config = dict(
    norm_eps=1e-05,
    positions='rope',
    parallel_block=True,
    final_lr_fraction=0.02,
)
Each number is 200 + 30 x the weight over its row's rms, rounded and kept within 0 to 999. Layers, rows and columns count from 0. The size before them is the row's rms in percent of the matrix's.

# down: layer 17 MLP down (transposed), 1024x256, rms 0.249, rows 137-189, columns 192-255
# up: layer 17 MLP up, 1024x256, rms 0.237, rows 138-189, columns 192-255
down137,107,152,196,150,194,225,202,222,248,179,180,222,134,184,185,195,201,196,175,209,193,232,175,214,207,180,191,172,223,201,184,227,178,213,128,203,228,216,208,229,186,185,158,171,233,201,201,215,229,289,229,186,175,210,139,237,217,192,238,239,171,241,225,186,255
up138,097,232,181,182,186,219,202,187,171,217,186,221,188,190,237,212,229,182,264,216,229,225,216,173,167,226,193,136,154,177,216,225,221,261,209,181,187,226,193,170,199,221,225,175,172,164,137,195,244,192,237,151,284,174,179,263,201,222,177,159,212,242,217,120,198
down138,100,207,215,206,220,181,159,258,243,152,247,219,180,240,181,186,180,193,210,193,200,165,181,198,206,179,181,234,207,196,164,138,213,151,215,169,193,225,220,213,260,231,200,207,126,210,189,201,214,235,224,185,178,219,222,207,178,239,207,194,194,194,203,226,185
up139,126,210,147,180,201,203,217,202,164,224,234,177,167,247,205,183,274,259,195,212,233,178,177,237,265,234,205,221,203,205,199,236,214,187,218,203,233,207,154,175,183,203,215,232,174,139,215,215,201,170,195,190,212,224,160,207,174,184,162,194,202,224,174,202,173
down139,124,176,200,191,201,213,198,143,272,191,180,214,205,228,208,189,208,228,140,198,170,229,201,251,243,221,184,212,243,193,216,202,205,200,189,172,237,195,139,215,214,202,172,195,175,167,217,192,185,176,208,192,153,219,268,225,179,237,175,214,155,219,208,230,182
up140,096,157,182,177,145,246,115,206,260,203,192,208,190,155,230,177,189,208,199,163,192,164,262,205,217,138,143,198,234,148,199,165,263,193,230,207,203,169,213,227,212,135,207,181,195,168,216,261,216,148,187,172,171,246,186,150,259,198,229,220,200,199,183,172,151
down140,097,189,210,198,228,179,192,239,177,216,194,201,167,200,188,146,189,172,262,158,183,225,209,217,264,177,235,187,195,211,167,285,129,241,253,221,207,251,203,184,225,227,180,200,234,167,193,166,226,129,189,205,158,188,182,201,241,183,196,173,212,162,212,189,170
up141,106,222,196,212,186,174,191,208,211,203,190,218,190,252,195,178,220,220,215,211,241,199,192,219,198,155,178,269,205,226,184,198,120,231,141,208,184,215,176,167,124,206,219,172,151,235,225,222,221,201,216,186,195,272,223,156,202,206,233,211,181,198,187,202,218
down141,105,188,161,223,178,226,175,193,230,210,208,147,173,201,194,191,151,113,169,254,228,202,232,208,203,197,222,188,212,184,166,165,232,172,272,203,169,223,224,165,211,220,204,183,213,220,239,218,184,187,217,170,149,236,172,214,226,195,188,179,214,211,230,192,240
up142,095,145,192,210,140,163,210,202,176,191,194,194,231,187,199,241,190,194,165,229,190,184,168,212,230,162,238,162,276,188,194,222,197,215,162,197,242,222,144,249,188,140,212,245,160,190,234,200,203,181,197,210,244,164,221,177,202,229,200,192,187,206,149,176,205
down142,098,191,188,167,195,210,152,230,217,210,197,195,182,228,163,199,203,224,226,230,193,170,165,191,217,149,207,190,251,229,228,204,177,140,185,145,197,183,177,207,226,198,192,197,269,239,179,242,214,121,185,202,209,185,190,163,219,218,241,202,245,219,155,213,178
up143,104,236,154,163,225,259,176,234,178,179,203,215,187,210,145,197,190,271,208,206,258,169,182,167,190,228,191,180,156,133,229,211,194,235,196,175,211,221,211,164,170,199,169,216,268,172,236,180,135,224,174,215,210,162,204,194,191,183,159,217,292,179,187,221,204
down143,104,229,219,230,213,173,218,234,157,218,200,229,175,176,208,155,198,207,233,192,241,190,223,203,229,236,189,185,248,189,164,173,220,195,193,194,214,187,261,222,202,144,227,223,270,175,213,202,175,172,232,207,199,177,211,200,160,241,211,214,191,272,209,205,223
up144,106,221,211,190,171,267,197,184,212,171,170,235,187,151,147,161,179,202,195,165,189,217,197,180,185,244,212,218,168,212,201,254,230,233,221,231,209,205,209,177,258,205,210,257,260,216,215,196,230,259,232,189,158,250,191,204,180,159,193,141,223,186,223,224,234
down144,102,232,150,241,160,210,204,158,180,183,209,172,144,175,153,208,187,199,181,205,171,161,189,228,128,175,234,201,198,140,227,146,185,206,178,227,185,181,171,172,191,255,139,183,203,253,201,212,245,181,183,232,184,154,235,198,232,175,240,236,253,163,211,165,175
up145,104,222,222,222,254,217,181,245,257,222,235,216,200,146,229,176,174,228,245,258,203,177,151,251,181,169,195,163,215,245,184,193,199,219,193,250,207,199,220,197,211,177,221,188,186,221,219,222,182,195,186,179,185,190,177,193,180,239,228,194,181,219,246,222,204
down145,096,216,171,143,183,198,172,198,158,220,210,215,211,229,170,199,207,208,212,213,195,180,190,223,175,153,159,212,173,197,231,175,170,133,166,188,234,183,171,221,238,230,224,175,158,165,215,243,170,186,198,270,205,193,224,186,226,195,178,247,236,229,165,225,204
up146,094,203,147,208,175,161,214,233,224,191,188,214,204,174,179,254,205,266,183,205,217,232,196,224,198,223,213,210,182,198,203,207,265,272,230,203,174,190,239,244,246,203,194,184,212,143,215,198,164,190,213,189,222,250,227,284,235,209,147,203,212,169,240,210,189
down146,100,190,201,200,226,164,189,173,193,191,161,238,182,226,170,207,176,210,176,192,227,237,237,217,240,144,216,159,143,193,170,190,187,154,178,186,202,183,218,179,193,212,238,191,192,229,163,209,222,178,232,163,172,206,207,151,166,214,182,165,159,153,193,191,206
up147,100,228,177,218,185,233,246,212,236,231,168,212,206,142,194,211,235,152,226,171,180,157,220,215,198,148,194,137,212,177,207,228,141,218,167,202,213,193,232,190,178,202,180,215,220,217,198,197,248,197,167,215,220,227,239,188,213,165,171,213,215,187,215,235,195
down147,100,144,178,236,163,220,174,245,194,193,194,142,158,169,260,177,191,210,166,202,212,239,253,239,235,211,185,214,224,155,216,178,262,213,187,184,190,157,173,194,196,176,200,235,208,161,186,198,236,214,237,242,210,238,186,192,220,206,223,208,176,163,219,224,239
up148,104,159,189,219,250,227,178,218,178,198,245,198,221,183,175,212,196,182,190,214,212,199,210,195,169,187,203,165,192,226,226,164,172,194,228,207,180,178,253,164,208,207,156,199,162,223,211,152,222,215,206,211,172,210,210,235,263,265,211,182,188,208,166,195,186
down148,108,184,218,191,182,202,227,208,216,192,227,211,186,237,259,224,166,239,193,170,182,171,230,138,213,219,228,179,194,200,138,214,196,127,212,176,175,175,190,179,230,200,258,129,208,238,195,132,232,152,214,160,165,227,225,143,177,178,235,215,243,178,173,215,221
up149,101,238,225,194,186,238,198,223,238,220,142,212,195,243,211,183,206,197,215,153,176,205,170,147,169,194,202,209,212,193,173,222,218,139,119,201,163,212,188,208,120,175,213,189,175,190,218,186,180,172,167,243,162,247,198,191,229,234,202,210,209,194,220,191,241
down149,097,231,192,215,202,189,211,148,178,168,191,225,244,180,235,248,202,186,211,155,155,186,189,213,214,215,232,161,233,170,270,194,233,225,168,177,225,190,201,174,191,266,208,152,230,181,179,221,212,218,184,172,199,179,226,279,184,168,240,222,208,183,184,173,210
up150,103,254,166,195,186,183,209,187,223,186,216,143,193,179,249,160,231,260,231,275,191,166,197,186,166,194,215,197,194,229,228,251,173,215,156,153,248,226,202,234,246,182,218,189,164,217,209,219,179,219,163,196,163,201,172,193,217,179,220,212,187,213,198,230,253
down150,099,161,194,252,237,222,186,212,213,171,198,269,190,187,172,164,204,189,181,248,205,193,217,183,288,220,203,205,264,166,175,251,207,227,234,213,188,197,167,206,165,194,192,198,196,210,215,120,200,203,128,254,207,167,215,256,197,233,172,198,185,186,164,170,208
up151,099,227,208,172,208,180,221,215,272,243,198,176,224,251,231,169,182,201,162,185,165,230,191,223,202,168,193,221,144,180,199,216,183,208,187,233,230,164,186,196,174,221,164,152,212,231,231,191,181,233,174,223,200,204,226,191,187,206,223,241,237,216,237,209,224
down151,097,228,217,150,209,215,185,181,187,216,146,261,182,193,169,234,230,145,163,219,198,246,197,187,206,175,221,216,202,198,170,204,215,202,199,206,226,194,176,172,226,197,205,175,162,188,190,253,237,231,247,143,132,170,188,204,199,196,244,181,245,229,179,183,190
up152,091,210,225,205,187,133,209,205,236,173,192,239,223,221,244,214,208,155,252,152,165,183,254,190,217,137,179,176,198,255,222,187,152,221,172,225,211,143,180,177,209,200,138,166,228,195,243,193,219,233,164,191,233,203,189,188,177,207,201,212,238,244,252,199,155
down152,097,166,227,153,223,173,203,160,143,169,214,165,233,202,189,190,149,168,243,216,245,220,201,180,213,176,211,194,258,196,182,254,152,223,160,203,202,187,214,194,216,206,287,191,198,205,216,192,224,188,147,258,236,182,197,188,184,208,172,236,227,218,185,215,157
up153,095,196,204,189,165,224,257,148,179,212,170,265,180,149,212,247,198,219,169,215,207,182,210,225,200,211,217,182,202,227,293,210,211,230,154,258,225,183,190,215,231,211,192,183,231,230,237,226,238,158,197,189,163,235,203,204,242,240,169,203,129,178,192,179,211
down153,100,197,186,226,181,202,161,217,193,221,163,213,153,191,251,186,226,222,174,233,174,224,237,191,277,208,222,209,205,209,145,204,187,156,167,164,183,196,228,192,156,180,206,246,175,202,218,196,201,226,225,188,193,218,230,251,252,172,183,148,240,222,200,163,193
up154,097,234,145,201,240,238,216,183,163,220,162,177,234,146,192,231,213,210,122,231,248,175,217,246,164,231,229,219,228,214,224,190,147,196,183,208,252,256,215,215,155,237,184,187,224,225,219,176,171,197,193,164,133,185,233,174,173,176,196,200,238,180,189,198,227
down154,092,199,175,219,218,167,236,260,172,222,176,243,234,188,175,168,254,205,268,175,131,181,172,194,184,188,218,186,190,221,161,189,189,242,202,205,178,163,162,208,260,200,206,192,263,221,215,173,233,183,203,199,241,228,158,147,239,200,206,251,271,208,213,191,153
up155,103,228,180,228,236,160,225,223,161,183,207,226,157,198,153,186,220,220,216,210,195,197,198,198,234,163,187,205,183,163,164,219,243,288,221,191,210,233,194,206,227,227,207,188,160,213,191,169,167,233,221,221,230,158,199,207,176,150,123,201,223,194,246,190,202
down155,104,169,237,191,213,173,199,241,195,194,201,192,212,202,193,223,179,166,236,215,179,211,201,261,200,181,238,239,204,187,196,216,230,234,217,185,227,213,209,214,233,183,119,193,214,201,204,195,255,179,167,195,185,215,197,215,160,173,163,180,183,231,178,232,264
up156,100,182,203,178,187,205,205,233,268,184,200,218,227,144,203,180,262,178,198,211,223,179,190,162,213,220,140,214,244,152,146,153,204,190,174,232,205,190,255,206,229,150,195,178,289,211,179,237,172,226,201,294,200,157,197,138,200,181,280,193,182,227,177,174,236
down156,110,161,208,198,198,214,207,236,245,170,166,150,249,191,171,221,202,159,218,174,196,223,178,297,164,209,189,203,230,209,161,270,181,190,251,208,228,200,177,158,177,212,200,196,222,193,214,214,188,231,230,245,139,183,186,214,211,199,177,162,263,210,225,181,217
up157,096,180,210,228,207,221,250,217,206,157,213,152,190,183,198,258,191,206,240,217,278,204,201,189,171,157,136,192,208,176,199,214,201,247,217,132,211,192,203,202,176,241,143,183,231,158,211,183,177,208,182,173,156,199,176,200,263,263,247,248,171,186,191,184,226
down157,101,167,210,208,187,182,198,230,151,169,182,160,245,215,179,187,172,224,207,155,181,221,195,192,237,185,242,186,198,204,225,210,207,184,204,220,185,207,217,193,170,132,225,202,162,203,146,220,179,176,165,142,260,191,150,185,150,213,163,211,116,201,206,237,231
up158,097,246,204,229,215,206,134,232,231,179,197,192,224,213,193,201,167,251,168,220,201,184,232,182,217,254,242,203,179,212,224,198,241,164,194,230,203,204,196,213,192,218,193,192,199,215,185,153,243,194,289,199,218,239,171,205,250,186,245,168,179,226,204,210,226
down158,098,221,173,160,176,181,186,155,227,207,191,196,221,233,224,167,231,250,182,164,233,171,201,232,183,169,222,193,217,187,170,241,183,210,166,192,210,200,175,217,184,190,186,174,179,180,210,169,232,184,222,213,201,207,179,183,195,200,208,147,147,236,247,248,246
up159,103,172,208,184,168,229,178,151,209,207,148,170,168,228,263,177,218,137,225,217,206,196,219,283,178,147,200,280,236,166,169,177,195,192,176,237,231,206,161,187,194,232,191,175,202,212,260,158,244,183,199,221,203,163,252,191,230,218,190,199,192,215,227,168,188
down159,101,173,158,248,182,157,226,264,229,217,191,192,182,161,189,211,177,207,190,187,154,187,176,156,196,199,194,213,160,156,211,145,153,173,220,174,194,191,204,170,220,232,202,130,235,200,187,244,183,215,197,199,197,202,226,210,201,212,238,207,253,214,186,220,124
up160,096,221,202,249,154,169,145,189,176,200,192,134,132,223,211,237,158,196,207,201,146,219,244,148,205,205,220,187,285,206,188,199,173,216,134,131,238,195,162,219,203,182,175,219,209,243,269,236,158,152,196,209,161,181,208,152,171,196,210,225,222,193,171,171,208
down160,099,263,279,186,225,194,211,186,196,176,209,152,158,219,208,223,213,229,185,181,201,199,209,213,210,222,222,202,241,180,200,155,176,230,175,158,210,245,111,217,181,207,218,186,199,158,210,199,190,223,129,194,225,180,247,248,181,230,126,228,236,218,176,217,239
up161,093,194,145,182,191,237,240,188,222,238,192,186,216,155,208,198,261,195,228,180,210,244,222,140,188,211,161,193,178,169,188,255,215,183,263,214,232,149,216,227,185,180,244,172,177,193,223,184,182,193,230,200,206,258,229,213,172,170,200,218,211,228,140,172,141
down161,103,179,204,183,178,243,238,183,164,183,209,203,201,209,215,191,215,233,213,193,230,189,217,202,207,230,199,227,173,219,199,202,183,187,192,187,227,210,225,153,157,150,209,206,156,195,157,176,266,191,177,180,179,203,182,202,195,217,229,196,204,149,207,186,202
up162,095,220,222,169,170,199,193,226,225,185,215,235,233,227,188,251,203,194,239,226,166,216,158,214,188,199,189,228,189,210,250,209,182,172,242,226,203,193,209,189,119,192,127,167,217,192,191,222,133,211,259,202,171,185,195,167,241,221,161,171,190,173,227,175,245
down162,094,216,197,293,261,195,236,206,158,174,187,230,217,219,186,225,169,220,156,257,206,197,216,241,246,187,232,202,212,198,194,209,250,219,213,240,234,127,190,204,209,202,231,174,198,250,166,237,231,227,186,164,154,194,171,217,152,218,218,160,197,148,231,227,191
up163,100,219,140,213,168,221,215,209,160,210,162,198,240,230,209,210,164,226,196,229,173,201,196,233,173,180,199,225,202,234,179,161,215,189,182,172,215,177,169,187,183,207,239,192,234,201,227,212,273,195,204,208,230,178,264,198,191,208,142,186,237,215,234,162,243
down163,099,189,208,165,209,250,184,134,211,252,208,221,161,241,176,186,220,196,144,147,145,181,152,219,168,201,208,220,223,183,231,189,196,220,186,196,254,198,199,189,244,242,173,209,150,205,208,221,194,150,126,151,184,182,196,144,245,245,171,152,161,220,131,155,195
up164,110,154,155,216,181,191,273,220,233,248,202,141,251,226,200,234,201,268,159,255,219,150,224,204,178,182,201,185,230,178,146,172,157,226,191,197,202,182,218,224,177,214,242,218,196,220,225,205,230,174,185,196,221,179,241,171,173,231,238,169,199,221,214,203,116
down164,104,200,201,196,199,216,220,233,212,243,231,169,165,211,182,181,240,243,128,240,192,277,142,239,181,176,282,193,216,185,232,154,233,248,171,142,180,241,203,245,243,214,242,268,188,225,162,202,272,210,210,229,181,212,239,161,237,195,203,225,215,209,207,157,188
up165,104,240,128,143,162,180,175,217,188,220,184,210,205,206,197,149,195,158,243,165,189,171,235,239,187,170,172,206,175,242,170,249,202,204,222,202,217,231,135,191,178,205,177,198,225,241,180,165,204,233,176,192,191,240,256,228,236,160,157,189,216,173,195,172,213
down165,101,185,187,232,212,197,185,151,179,242,206,234,250,202,256,225,190,231,163,205,213,223,184,218,204,195,201,185,182,230,261,218,197,166,238,217,226,210,226,181,217,182,197,214,234,182,151,237,182,204,241,180,206,168,276,207,166,140,245,198,197,161,257,172,223
up166,110,212,155,158,210,214,175,221,179,167,203,190,170,225,226,163,191,238,208,129,206,196,192,227,146,178,234,189,206,156,199,176,188,208,210,266,225,212,226,251,217,173,161,228,247,200,204,178,195,238,238,198,223,241,258,198,196,176,187,195,225,222,266,163,201
down166,104,217,204,257,214,193,187,193,274,161,277,180,223,211,155,198,138,186,181,177,216,150,194,153,182,245,194,154,234,222,237,258,215,222,137,293,186,233,197,219,222,207,176,159,148,171,159,206,204,183,194,218,169,221,193,185,195,222,201,180,167,165,208,230,155
up167,125,231,166,146,168,227,213,220,227,180,268,206,181,184,224,233,175,207,206,184,113,197,247,226,203,193,156,172,228,238,202,199,169,161,212,134,177,223,187,218,179,210,187,220,200,175,213,170,242,144,175,188,223,211,203,185,257,152,201,205,206,191,248,187,219
down167,116,194,182,245,208,240,170,190,232,176,240,220,153,168,196,237,210,200,203,209,187,211,211,235,162,159,166,181,181,201,222,222,240,179,237,156,182,176,219,188,215,206,182,197,222,224,228,159,233,168,197,225,230,208,206,166,242,165,233,202,208,166,167,231,217
up168,104,210,176,196,191,197,185,195,206,228,227,190,214,194,174,165,218,171,198,239,212,235,223,173,245,158,200,198,206,266,176,117,212,210,179,161,187,249,187,172,251,249,167,139,213,194,222,204,246,216,199,176,208,238,222,200,252,231,234,172,197,233,275,183,197
down168,096,164,196,207,230,203,203,218,175,223,225,201,201,172,225,183,173,183,233,193,194,203,190,145,204,186,194,242,255,155,241,171,241,190,236,206,188,237,225,209,182,212,182,200,204,195,218,241,195,230,214,208,206,258,227,217,209,202,229,181,267,172,162,107,278
up169,099,184,270,255,184,238,230,246,246,233,237,162,210,222,187,176,173,228,162,190,237,252,234,205,203,245,191,190,185,204,152,237,225,200,217,208,131,196,167,201,200,207,155,227,229,249,171,171,222,204,228,166,140,246,203,162,242,206,170,191,206,224,217,184,211
down169,100,285,181,245,151,195,199,170,195,204,247,226,205,189,185,188,214,236,216,154,206,209,200,235,235,155,173,193,165,218,167,186,190,181,192,209,213,230,207,160,242,227,209,147,186,152,225,184,175,170,220,151,222,210,164,162,201,191,188,159,186,195,190,188,213
up170,101,223,149,225,186,169,200,151,184,183,157,138,217,191,238,210,185,216,181,215,195,162,164,166,205,181,170,160,235,176,262,197,169,238,274,185,192,255,217,203,191,227,219,178,245,246,235,238,212,152,202,196,211,206,224,204,198,292,212,191,238,200,220,180,166
down170,103,205,130,251,242,176,187,189,240,204,248,189,164,226,200,177,180,204,236,221,210,210,271,155,187,190,209,218,248,188,253,192,199,175,239,243,248,191,189,220,201,219,213,211,183,220,210,224,191,196,257,196,154,258,202,216,191,197,184,240,178,208,200,198,216
up171,100,269,179,254,151,230,199,201,203,181,264,173,214,234,186,246,219,194,262,168,224,170,168,140,222,215,214,167,199,203,201,195,197,181,209,220,229,231,184,228,173,185,225,177,189,207,194,186,162,205,191,240,202,188,186,193,223,206,187,249,223,249,220,258,223
down171,095,212,181,199,192,217,190,173,223,209,164,217,217,164,174,206,187,188,176,165,183,207,140,234,199,201,165,167,168,160,220,276,237,188,218,178,181,188,229,145,146,221,193,174,245,212,220,223,224,175,173,214,179,162,183,248,236,194,233,129,223,173,216,171,213
up172,097,176,227,217,217,214,189,179,214,156,170,180,213,197,112,169,162,205,226,255,208,213,201,218,207,262,189,189,250,214,141,203,254,249,214,165,173,185,246,142,163,203,200,219,163,173,167,229,217,176,152,210,196,172,198,185,203,211,189,151,226,140,211,202,101
down172,099,235,184,174,162,188,157,208,223,204,209,226,184,193,210,202,205,239,194,165,150,171,171,187,181,194,250,222,149,146,177,208,233,184,193,216,235,158,199,253,219,197,185,201,213,217,201,204,199,186,213,197,117,199,168,233,164,213,195,194,245,208,122,222,177
up173,098,213,186,265,145,211,192,238,206,207,223,211,185,209,193,185,207,257,198,188,190,236,165,198,223,239,189,151,218,220,135,190,252,219,285,186,159,189,181,180,170,257,165,173,170,192,176,198,204,144,190,232,201,283,270,195,172,222,292,167,196,149,209,214,182
down173,094,206,189,153,185,214,203,224,220,191,135,179,277,216,217,134,184,221,232,251,197,208,209,175,226,202,202,217,155,196,261,209,208,156,176,233,204,190,177,209,202,185,224,186,201,200,211,192,254,202,171,170,225,210,164,170,194,254,189,166,181,217,228,185,178
up174,107,202,180,213,183,176,167,195,245,220,187,231,209,205,145,210,218,187,190,187,209,224,279,193,124,211,181,226,172,187,190,141,207,204,182,168,229,208,190,231,216,214,215,209,161,269,193,171,162,151,139,198,217,201,201,205,223,165,185,187,240,242,260,284,201
down174,103,183,169,212,140,182,212,207,170,231,257,223,166,213,157,183,211,195,123,219,175,191,224,244,154,139,168,169,215,230,166,212,239,227,185,197,155,141,184,222,196,229,204,205,199,135,219,200,217,147,202,216,226,226,194,199,186,258,181,237,226,204,184,184,175
up175,101,217,219,231,214,169,145,213,167,193,174,232,168,208,192,200,252,171,226,210,182,153,179,184,179,226,167,98,172,199,191,196,248,191,204,210,190,201,209,276,171,226,159,178,199,214,251,188,172,192,211,205,223,202,269,227,149,172,234,170,173,218,231,141,198
down175,102,180,252,211,174,238,258,216,176,134,247,159,208,210,211,204,190,151,225,183,227,185,154,232,236,181,207,279,237,175,186,209,180,178,189,200,200,184,208,211,126,188,248,223,197,268,222,214,139,171,207,213,203,171,200,145,224,251,195,211,195,227,153,253,213
up176,091,190,162,273,160,248,228,214,187,218,173,223,176,235,211,184,208,192,142,175,227,227,229,229,180,172,240,191,184,205,204,190,229,223,224,185,240,229,217,218,151,216,191,211,231,220,245,212,149,231,212,248,245,234,157,169,186,234,192,176,200,197,236,140,159
down176,096,257,159,180,225,187,198,179,196,205,232,241,208,235,171,236,210,130,225,167,180,221,236,238,227,173,191,185,186,184,200,199,161,153,195,204,263,196,188,195,174,251,214,174,200,240,153,190,246,227,185,199,252,200,236,212,229,197,168,238,183,177,213,217,247
up177,104,201,199,210,177,168,199,200,244,219,275,193,174,174,180,199,204,173,212,165,216,197,194,172,225,140,185,216,208,249,208,215,210,194,179,223,233,194,207,206,171,225,165,209,225,179,172,182,233,211,227,181,205,226,217,176,250,213,193,151,173,219,206,182,214
down177,100,186,197,149,214,224,169,161,158,209,144,244,223,172,211,138,205,169,184,189,184,198,192,156,204,220,231,285,263,186,208,162,151,191,185,176,217,232,202,255,222,211,214,146,185,246,252,205,246,193,185,185,205,217,221,165,176,162,144,211,209,159,276,189,258
up178,101,170,158,216,146,192,211,198,223,165,227,252,206,194,236,189,128,235,236,214,179,204,200,173,247,184,180,215,226,261,188,175,194,226,183,192,209,151,217,203,195,239,247,135,138,206,200,151,181,192,254,177,221,185,164,193,174,234,227,143,143,153,227,192,172
down178,090,167,130,157,219,225,148,197,242,180,187,177,209,178,199,181,188,207,190,197,144,173,221,185,194,240,170,208,179,194,230,228,186,206,174,213,196,184,205,218,167,215,142,123,249,183,138,214,191,182,201,188,168,131,170,262,237,183,214,190,264,226,188,215,198
up179,101,265,177,204,153,168,194,183,186,160,257,200,216,174,162,224,226,170,175,198,201,193,220,208,203,209,191,142,204,195,240,228,191,133,198,219,185,187,210,199,227,153,242,236,198,191,213,192,166,221,192,248,243,220,271,175,205,221,198,200,226,169,221,219,166
down179,101,164,237,214,178,165,189,188,203,198,201,203,184,221,202,219,216,204,155,240,211,198,237,245,134,202,241,234,178,228,194,144,243,238,178,176,203,195,209,232,170,206,188,190,207,213,167,193,190,191,239,222,166,200,170,211,201,242,164,272,169,201,217,226,208
up180,105,225,172,140,163,254,218,183,204,220,253,236,227,243,203,182,220,188,195,184,222,207,204,206,252,170,210,238,250,179,234,236,233,224,183,242,174,208,212,165,177,227,285,238,191,233,229,220,177,195,228,189,210,158,154,237,169,181,201,192,244,208,212,156,187
down180,104,158,229,182,226,248,175,200,186,211,220,189,235,210,196,178,229,206,243,209,184,142,238,222,152,193,143,125,192,218,192,132,243,192,154,210,156,198,166,191,220,207,193,151,172,201,234,213,253,265,187,230,152,240,168,152,229,267,218,227,169,222,170,227,210
up181,099,242,204,216,215,206,210,208,185,261,191,183,175,228,236,204,234,264,133,217,167,226,184,174,160,237,186,222,178,254,180,195,219,156,166,269,199,214,191,225,210,247,200,227,145,208,227,211,168,194,195,192,138,183,188,192,197,240,190,209,222,226,225,210,208
down181,101,224,259,136,227,254,234,170,177,220,220,153,207,193,197,204,276,231,236,216,184,248,191,224,153,251,218,187,119,217,170,220,167,245,156,174,199,158,183,215,230,130,186,202,198,190,209,174,186,144,223,203,204,203,195,196,186,183,213,173,179,241,225,194,255
up182,094,221,222,196,233,150,178,243,162,208,181,178,228,214,160,237,233,171,174,185,240,289,221,196,211,211,129,199,168,265,197,207,238,204,190,175,150,254,165,206,131,170,226,218,205,208,182,253,200,241,218,199,221,171,258,201,223,163,217,174,165,186,233,184,185
down182,097,195,200,219,252,250,243,186,204,153,204,232,192,251,233,179,192,196,205,152,161,166,252,184,212,159,186,203,179,152,168,152,146,212,205,172,268,200,220,174,209,215,227,177,189,125,224,176,202,182,258,224,154,223,183,233,256,196,159,208,210,197,139,181,140
up183,103,212,137,240,189,179,226,185,192,179,176,196,187,232,205,195,227,221,211,209,177,221,168,216,246,166,243,273,194,211,194,214,236,176,191,162,183,160,207,231,178,246,193,214,253,203,192,213,198,199,218,192,168,261,193,124,185,213,151,181,214,207,130,190,194
down183,099,187,172,190,203,215,204,178,210,210,180,152,270,187,208,226,225,231,204,220,187,191,226,207,207,207,248,145,245,215,203,179,153,154,164,180,203,202,194,216,268,225,183,218,185,188,219,208,226,233,200,157,228,183,185,257,224,265,245,168,237,238,267,183,163
up184,096,221,213,229,215,256,198,189,234,214,264,205,188,197,213,152,210,218,206,237,156,223,186,206,210,190,202,226,166,205,162,168,196,190,206,211,181,216,172,181,206,228,189,210,256,231,162,175,134,172,143,180,191,199,235,224,163,161,181,142,199,204,165,203,218
down184,097,168,165,250,191,157,232,245,224,185,180,159,184,189,233,264,245,190,221,271,141,172,237,202,162,151,175,187,203,211,210,232,210,149,192,229,193,211,205,154,235,203,224,181,224,196,238,219,194,237,174,189,192,201,206,167,246,160,215,264,180,166,152,215,138
up185,103,249,215,191,207,241,258,155,211,217,241,206,177,276,259,247,129,170,165,201,216,233,182,209,219,208,200,193,217,192,168,236,181,241,208,251,206,229,186,186,243,192,184,184,215,218,128,205,198,173,183,165,211,191,174,221,198,187,187,213,227,210,181,150,211
down185,102,182,207,154,236,213,142,181,201,195,222,192,207,271,213,113,236,240,227,186,261,199,208,218,221,175,143,183,224,233,214,193,192,160,194,242,220,177,217,190,195,184,199,198,177,224,211,241,203,188,193,224,210,238,200,199,188,161,215,224,205,216,254,207,185
up186,093,191,222,171,179,229,203,239,188,199,215,179,213,254,216,250,211,190,179,207,184,232,192,185,203,196,184,182,191,168,175,261,167,213,192,190,216,219,227,207,177,213,179,194,159,224,199,206,204,260,225,235,179,228,231,149,202,216,193,182,214,167,171,172,177
down186,095,212,226,217,224,233,195,185,213,179,166,238,201,200,158,173,179,177,223,221,183,197,225,233,196,229,190,197,243,200,222,215,183,124,241,243,209,144,198,198,215,184,136,219,177,197,207,163,200,204,170,149,219,237,191,179,210,267,222,186,214,239,262,176,208
up187,098,169,184,214,235,133,207,238,189,179,184,218,136,199,161,211,197,177,284,223,181,229,197,225,255,140,170,208,145,223,218,248,209,185,169,173,160,193,187,180,241,197,223,155,210,198,180,197,172,226,233,194,173,179,148,183,204,174,199,219,226,173,239,214,202
down187,093,180,211,192,201,188,260,176,192,224,145,182,173,183,206,243,186,155,200,175,216,211,182,179,217,222,176,182,189,200,207,208,240,179,229,252,225,204,230,155,239,240,185,217,217,182,228,184,161,171,183,208,145,187,201,227,243,213,206,177,208,200,181,214,261
up188,105,182,156,238,218,240,222,188,143,216,217,173,177,193,190,192,258,220,205,194,189,166,166,211,221,181,190,136,212,181,184,188,283,158,205,191,218,206,229,207,211,225,224,127,157,218,233,170,192,162,215,225,180,179,180,259,201,217,210,187,177,219,216,214,223
down188,088,199,251,181,169,190,215,224,211,154,191,192,216,204,187,160,161,156,172,239,221,222,210,147,205,199,212,227,216,175,180,190,172,232,230,193,234,216,201,146,146,234,224,232,185,196,201,205,227,220,191,171,240,183,183,197,164,179,233,210,230,258,181,204,174
up189,111,146,217,238,221,217,145,207,190,209,196,216,181,219,200,185,226,164,172,176,190,173,185,205,212,234,267,252,202,227,177,210,186,245,205,164,206,203,257,202,266,232,195,228,238,256,195,208,237,163,178,206,203,209,236,248,241,204,167,133,218,170,195,189,233
down189,107,211,212,139,186,175,191,226,173,211,162,173,218,208,185,198,139,178,244,190,269,207,218,206,182,198,138,176,197,204,247,217,148,200,189,190,285,166,234,211,164,227,195,161,197,151,206,205,138,161,224,190,185,209,219,183,204,195,210,225,194,171,227,226,194